config = dict(
    head_dim=32,
    activation='swiglu',
    attn_scale=0.177,
    init_std_o=0.00278,
    beta1=0.95,
    grad_clip=1.0,
    batch_tokens=32768,
)
Each number is 500 + 50 x the weight over its row's rms, rounded and kept within 0 to 999. Layers, rows and columns count from 0. Numbers have three digits each. The size before them is the row's rms in percent of the matrix's.

# k: layer 17 attention key, 192x192, rms 0.0639, rows 91-118, columns 144-191
# q: layer 17 attention query, 192x192, rms 0.0615, rows 92-119, columns 144-191
# v: layer 17 attention value, 192x192, rms 0.1, rows 64-95, columns 144-191
# o: layer 17 attention output (transposed), 192x192, rms 0.173, rows 64-95, columns 144-191
k91 113:492580483384487498529510459443507490407506498544464572499524555406509510452435503677491515527566473484472514446494533517447485457574503504444536
q92 090:496511487427469527549551580502492460438491472511623531548560474412474534463493481404509510483497511478460521523532515476489440569534431484526550
k92 095:453562599544460485570563479483480527517435574518527500506444483483509464610494502522393490450532497521567482458468479562471382426496614479528454
q93 101:489533548571538511552401498487489534553458464427524467499439608511438521522484485531441483491530481460503474534520541391557453479584531501456499
k93 101:521575500438492482492593506492561464534455490431428501516458447447540508563531480537411397552497515523544541377454429545542504493518496560510470
q94 110:423413479529490526520502409419464483527537510468433579522526454500508457531537523458568601438453561451497451408487579478454566491410440542456475
k94 110:480420469479433469537430477538461466505494580581478483440488531498393561502528546484556508548458532510531541566453435436453361557468474469499463
q95 102:521566476519554466549558445413520486542462363532455442532526540452488564497474462467423476545403437522560582466559567501475472473557494417606460
k95 105:432519479446516444520482529528557623586506468580496444560542475497580508474488429423482573421532474515525521579600515525466526561511520528479629
v64 084:506537450520467598634505472585626506565491544538414431544571461462460541598447481421541437587488518485550489483425609568417462460462506531416408
o64 087:588506606444590424435565501476506504499595520532500548446520474491588513606574533495534498536545437498526525425519425523514473549514543541570533
v65 102:494518545496460545574489506486567514505541531441467420458542542536544555502498459424424597543553499416536452396470526520490567507508540508414536
o65 100:638564529395491478443426468535465470572551532494532490470508530475479571544425482441507509469489566549499482505540476463513474582441440435552546
v66 094:548564538482552576525482443492491473630563469452500489548480510415463528522471506506563474445483514532564576529562449552578549497486526444532449
o66 099:442414608346555463464541516460463558476523470430483496535544475424624476571495510497522538514490452438514507521477445533497502437485399534457525
v67 083:496439595600484606485550421561511511531494574444438515432511482465474504556496463481588515457504528453586463544536481498417499413538388480611527
o67 088:593510520437471568573489533450489547546551422424542506596577538427594470554430545566518414596496423490489451476471489526540569404462561430486576
v68 096:570495518516461544531505469590512553567500556394518530545578498478554549457500464541517451500544616446486570379548589419569552496524561536482456
o68 096:512556528336523476464613467511545472548478492480541533535504565559640591490479471589566533504521464496553526567520514415473470521464449470560465
v69 094:405466405493537568485466488532488544447524604518466534492508508504568488469551503543488442474552555431459577428522531538534585521456528561540462
o69 097:564492559588481556469515479479528546527423488472520517552553517450592428503489513578496477442511508449493556510525529446418450502520488516515503
v70 091:506491533509447467478502485507442445394503450457404502472509588527601431496607470521539439555463597556533483417489449455583433565565501489515491
o70 095:420416556445539586522542537430493522487450495479553531472570454554523540506544531525475593517454432574554491470534497481533531467409562470449538
v71 086:489485491517540561563320516476481499606461434606492510468483534519554537513526513542552429493535440534584556549507566477442406517419454545513357
o71 094:501504607605402466451509490449488507478503478562403553465469489493575492563560371526512436500507560470511535399497473468505493459531596503451578
v72 091:566537461487537546483525501424546412448445492455551634481586502504586565526516629478522487475507511482478554444503524451496500426523405568563468
o72 092:513486477468511559476467578393422455499529414519572540570560599380514615390474522502379610479485496526481551362500500483470424526487475536490429
v73 107:464494483431529500552517473501494481521442500508513476489590526448558533547411528531539512539551455484529551524467513518498381523407472600474430
o73 102:499592546519509542510466491504597549499577437484409492499508501481510470524614506454480539520522472431554456529473445439487493493547446589534543
v74 096:532401516483432555459445543576451516569541484488499437497340489548488443470489533434527492408437454552518590486529459490498447536538549405570478
o74 097:440517468489572503517421491555495538443560488495494515476533444496522591523458484580485436501442569492480434529566447565489477387525598522482513
v75 095:479576487471444500503440553483455501414572418525476429452507453468543470471473450520484436573453476498456492502429512503570551554524495598510553
o75 099:491500427517507440497525464416556455463454549453458489544489493512564568496413413528421447589478507477574506424458465502453516586462575507502572
v76 084:481446542552507486527507529483481516560515580601521460530436485469602476550601521542543515563363449417445519445561477450527536513465385410563506
o76 088:493558461555526474499527544520486463401560496510486400487405444514609443484547527535467547499548552565430485511541491580578506501569482516453482
v77 090:613496509440514437508403525521537437487472464598454466469412529533457513455448524377462493456550513537471494510530438587469450505506438492537499
o77 091:510449508517429489495470548422470419491496515452444572458557479467495469516536457535404495496507483474475493463477418498522484405464452518458586
v78 093:540352547499408538442477506582458490448519528428562447484344511514497491439500539464520511446472577541476432512468578510546450490505508513518564
o78 096:499485468422475533565441501573457531530541526567476452429516493536519534402589427605442479541492565527520536568530532502554558400494500431484650
v79 089:549519456498558537483483485496503550472541546461585487513484551511576553516474549544513472425564516541549425481541476516483550563380501492489414
o79 090:470504570468440565508484501594459472560537483596480441563451504497498502459609533519544513480541463476569561450491376486406410609400522488414506
v80 089:592527420540492487546470560579432466485418515428544457582498460461435465432452509453458485590558483533453509482567512533497582537479466453596563
o80 093:569491439420534467475540451541510451510527404422594484482551418448527513446599474450496484551508541453504542470480543483520539526496490569512539
v81 084:479485537491517541468441495448488405469489476569515481527512503452532463410522533430504463514506578606473597489508477448511595514532448643433558
o81 093:502480521490493504488478577551502523483467467448557544490478527462455553472492541498385468538539541502453540466486500543483490497508462486507516
v82 089:492519514486524562469481502539534517610542470441576500503466426474444548457463623511487582485618496544483542553538508504453562535488513413438515
o82 092:455473596431484518463505510554482536476488498459575594451539540519495353473496501479533452426487519461395437535427435518509469518456473572479548
v83 092:551554448480521412486486486580510438473581464413473479478398453505414470500431593484529545419525517675502466475545583441468491573412571471519541
o83 094:452523520601488583483495442531400557413462461522542548415562501513488477474484516562477498479483429494500389431541461425500507500477554527406469
v84 104:527440468431430495528519499480414631494417508515490410468537408486410508411450413572469539477510492525535562512586565496477531523534450467538516
o84 102:502522420489523482527493394502497432568569585547526521515526521382409531455447545499543413474499519548570520465541521488490512514519481451469446
v85 091:608541576587470528564510436422551478390524466474532537442596483496509522464545480463554475497452489537483501598384533537433365446589481527477636
o85 093:492452471624592499533498529527473501555438492466514511509513589493485539556477518496514524512508511460421499447473449529550513405486480297441573
v86 093:501608542463491574517515486557497647539523424501461487480567519489540489503477461558586494472549530496423554509554451521593487566489538438367492
o86 097:519477646399509533482397554482548445480500492504551511544478511460545511511531512470528482498482452532529461453609543465483491583432584411528462
v87 106:491487511494436529464490528538487549425494430418484523522483485526463444465532399422482410505497501600484460565447559520511515460447503517555598
o87 099:431475496621515458485547560473416507605459519514466450473524529520408482474490458520446460514498501504472581471489534491466460477536556536515599
v88 090:531487523499510486578427534486463503425452444460590576489537533460472470422550543480413502526511513546496473492398544516525638442520536538439565
o88 096:500489532548466549536482384398420493530389567411517516572502485350514558472534521492471514491572516504483471527473541476478459507508481452527556
v89 083:387547514492404488506516511512561498521581420532470386550526480429395552507508495506486541560431482550495434562429473551435565448500443490450445
o89 091:445496533525445463458465573461468506499438474568464512512468453394492468451405450417498412518513543551440432512465563434516497472475510567505564
v90 097:565557556574557608542463544449504519447486571539385516478567469486460417383503561443492490529585563525482457502501450511568509508514495531372509
o90 100:546444499529610655550530486481597526558498531546556501560501542481445575501599517476474542505513520476506500557537507512491525586403502450407458
v91 103:522451484527429419494481465476465507483539450514502502526431493576427484515555523462437510588490558550516452560556509517456508533563616435523563
o91 100:456419484434519544569492512482475508467444531488472386474558476594381437502481493521364433509574610482445456540551496550496498495548560471483524
v92 101:492542500540409444490463542461471462432503406515459480480422542561535452554550484552415416620423514413509466438440422483562511523521549551476416
o92 101:522540401541419517458494537481500550472446558517447519474513434523467507492502479514449508462461672613555482564533505533445546528582517546532448
v93 081:438439484425520510555549489505513459444469533571524517529571529536438527601485470574526493537510514521479476493496502403507452512540538514534458
o93 090:552495512474502450582537497535525455513547558521499545447507497497503522507561499554477586440515519524490494430417582464471558470462573467543430
v94 090:501450489594441521480563392484543568467528558486510468441470478519538482601526516531537464539412536556633492496458557571425598478537450478501495
o94 090:582613448569522514506554521524499595542460523513460493548502459428546339511530497549494414486517489522505503445499403592433512530482508452602473
v95 095:520513380465455445447544521512516498529535421521482523396605543465556570526462482515422446661485438427517498491498581594559509540571465484505470
o95 099:496464513509494498456520484513452504494511495487446462494455475573439539547436591426526497483548445448597543469567492485499427547587527566566582
q96 062:499470519584638567443478449551472499432558447572577474580448556437520529539531542540536496488400435448543475618554535511555496431467518463348555
k96 058:529450507470507511450479559444435473496570567468519355583519529555458495477467521512393485456609499514471550472383370460511429502523520460459508
q97 061:551490503457545498439444465508485451489534525462420485534525455564579434420590502540517546456610488438582494372425503458481539514561485462583530
k97 060:476558514482471424583532573519439513489488471468523484493440487489474437552561455493469442496417522522467512500509551551463483614428555480615505
q98 064:497563492468517480452488471597490445594535499459508636495398495469509467513515488500500512634449475572498498495486486479555494416613461504441520
k98 058:508470622434493471532518459555583568459424450539547523506503513539561506516503492520569536439514597502554534462563441504435531604614539523486564
q99 068:535537506522412566538466498508468466476399541490488514480572503500424524488483482472357521494498573558482419468551524467503512516624431416515555
k99 067:543524568518502382630464555523476560401463528495482526455540426516567482531493458559547415502469562522530536484415457555477463469437473483533543
q100 063:484527532455432428519446467508512548447446640516487514573529409474516561411527442488374464545478612453517417616602491484535519554554468474575501
k100 065:448510496473420561535523572372390425447512459444590476465519514520501515504442513419511430446449442530546553456478497508436452518543532533490483
q101 077:505389516458578472541464566466530518499506523524553493519492556440545482545489515441608465499480542393472456528532489471499463505424606504427539
k101 069:528542596470459517475480471602494488495500451512482480496572512534520340592493507520532492505458460627569483464572532561506493437494585482467456
q102 072:519442512485512438513521473528555467548450528579434588582448506459486454474472464458521491455455570462508429495613474504509442499526519486561554
k102 077:511467521508517462460398478510550501501495487563508520534502570465535476527479550501514581530431496472529465430546556446455385398551546612493503
q103 088:542613504424545485510537457539514462446467410465463495481529456542482472500489498515534515493475411549539517625495435575518547465619395516413489
k103 090:495506497542472460553491499522592492494607498532416512494412506557508582495615454490524548528500448506515584503381476391542570479461518591559489
q104 093:410511444469560475547499528497593541462493409522402488455618473447545477530513499592485591551505524502484482467435465511541533492554515457526551
k104 087:505520544427601483446485431520546492575546571447482428504576448493520540423586531523446398568525530530532454444549469531542511519471480437519583
q105 126:453501523503458422527515429455527533418418473519490495544453486590651395490435528508498516543411489510577466503567505422470530573477497542593545
k105 108:566521625404511414475445491532541451442516511477472478520459490484545498412512482612463424536502501584625465491525499482469534552508567546488533
q106 121:507465509511442447543512506414489512572458486493556465506419579442548524489442487500433467505472526431506511454483543437492484489476451517594505
k106 119:526482436552484503473541560510488455537502465534433529513507475501471473546480464465457532493490651494457470525437535463578496508463435471543509
q107 127:464596489456499476439536530436527540531462499475541378525578503484503508440500426448381410528422504557455435527519379526497537485542440523499534
k107 128:444618417517423503454486537502511572524463507529435461535522503553566422485459464503472448466451600436513477555469546487483548562504457479477453
q108 123:490488490435487377440492516543542460467536443539422517464485557516435471557499452436500444502462616529499466487555464497535588447420500523525409
k108 127:457490397448416403464465540506512605560399452471473524490487511471531514450459472475464536510500510532508544493483516474638475481427535437462530
q109 127:528489538560390514520473543500515444611471444536487477478467519495481476556521573522611595458491528458549542581468409471473519599559491616534590
k109 127:572461479540488416488477506458550470533536386482578429475528520455570459491494461449582527565463570486491523498427462526548466555469458627485512
q110 129:488607469512471485430529421531425586391438548444515493467511481360577503511495462467560473488558454425522549478555444494479538450522546467446505
k110 126:586547468426510565512456470404494559445484531480487519528521555491566426519574528532426549450526492425467520408450522551462482493517493417564515
q111 136:424482470554465538538484529515427539500542458483475541464451573580507468569479428447439483431510659456449531523512492476498542464500420508500404
k111 142:507398464572502473504444535552408493531597479489493516485458481577385510574560409529468495516537626468457543509402567517515534406447468591558496
q112 057:570471499562464458541468476417398414514498561432501423542468434516482556454476485597595445454549467520469490484424432563536498486520493581538480
k112 059:441458563501450545464442375546559531566492447436555509560550455413532442538470549554483468528547543454493501487538569463465516470484506507445514
q113 057:488449524524533545439584485533528633535488571522509467501533466468512541536508491471601543538495553517429549596438469413491436513467482490480506
k113 056:504503455456451456525430438467497507485435488495501551397561519460478496468557496486450543555569504483496536498512516472452476513583538547589538
q114 059:578408432539579497405501448465492535547545453522546503547556482453502561557533504557507487550570453532470521484457408534442493490470523445518520
k114 065:420542492384446526494468636453497521450480457461464513548554468526492529491465403501447488377547534412517556504390527538554554484479456573530526
q115 065:478577440454545541480478427538528464495568497500505562522545484540491536449534484526519528597506448517532491506479520504574533493427395506427433
k115 061:510473524552463495504463525439462558530574525496539496468466567369469555472498485573425545501537538577499546484474449437471561516472445434516524
q116 075:537600395488603462464502494503452443474543419472442492503523433550442518504512519473473538499490431555499550442531465474545599361523366532557460
k116 070:484518487447576369484535578472584457531498486420422556476418558574467625503466471537503478467540459475448535359412443466516566501569540543505490
q117 065:442480469437434481422508493485455398523496573568478481573500515459506467443520450489489462514477525505516495502525412466454461493570422481599535
k117 064:465522503411593501453490507422460521475529530408576495485521459468501583540524468489460519528513448457561499445483462447488554528445509528480424
q118 084:509532409459541454474525479485472514427546463485429502491503401499583495459557419496501554521518495521403526533428525538611525547470456498531451
k118 080:536546583354615471426511570549439484520546535464512437481519518491374651482476431437524477482536453560576503383473456418556566515524548470482468
q119 082:415530559555520509551478503516466570481425470482627402456498483555420534549462575518510509440483448509501513507534540571396545521443596470501579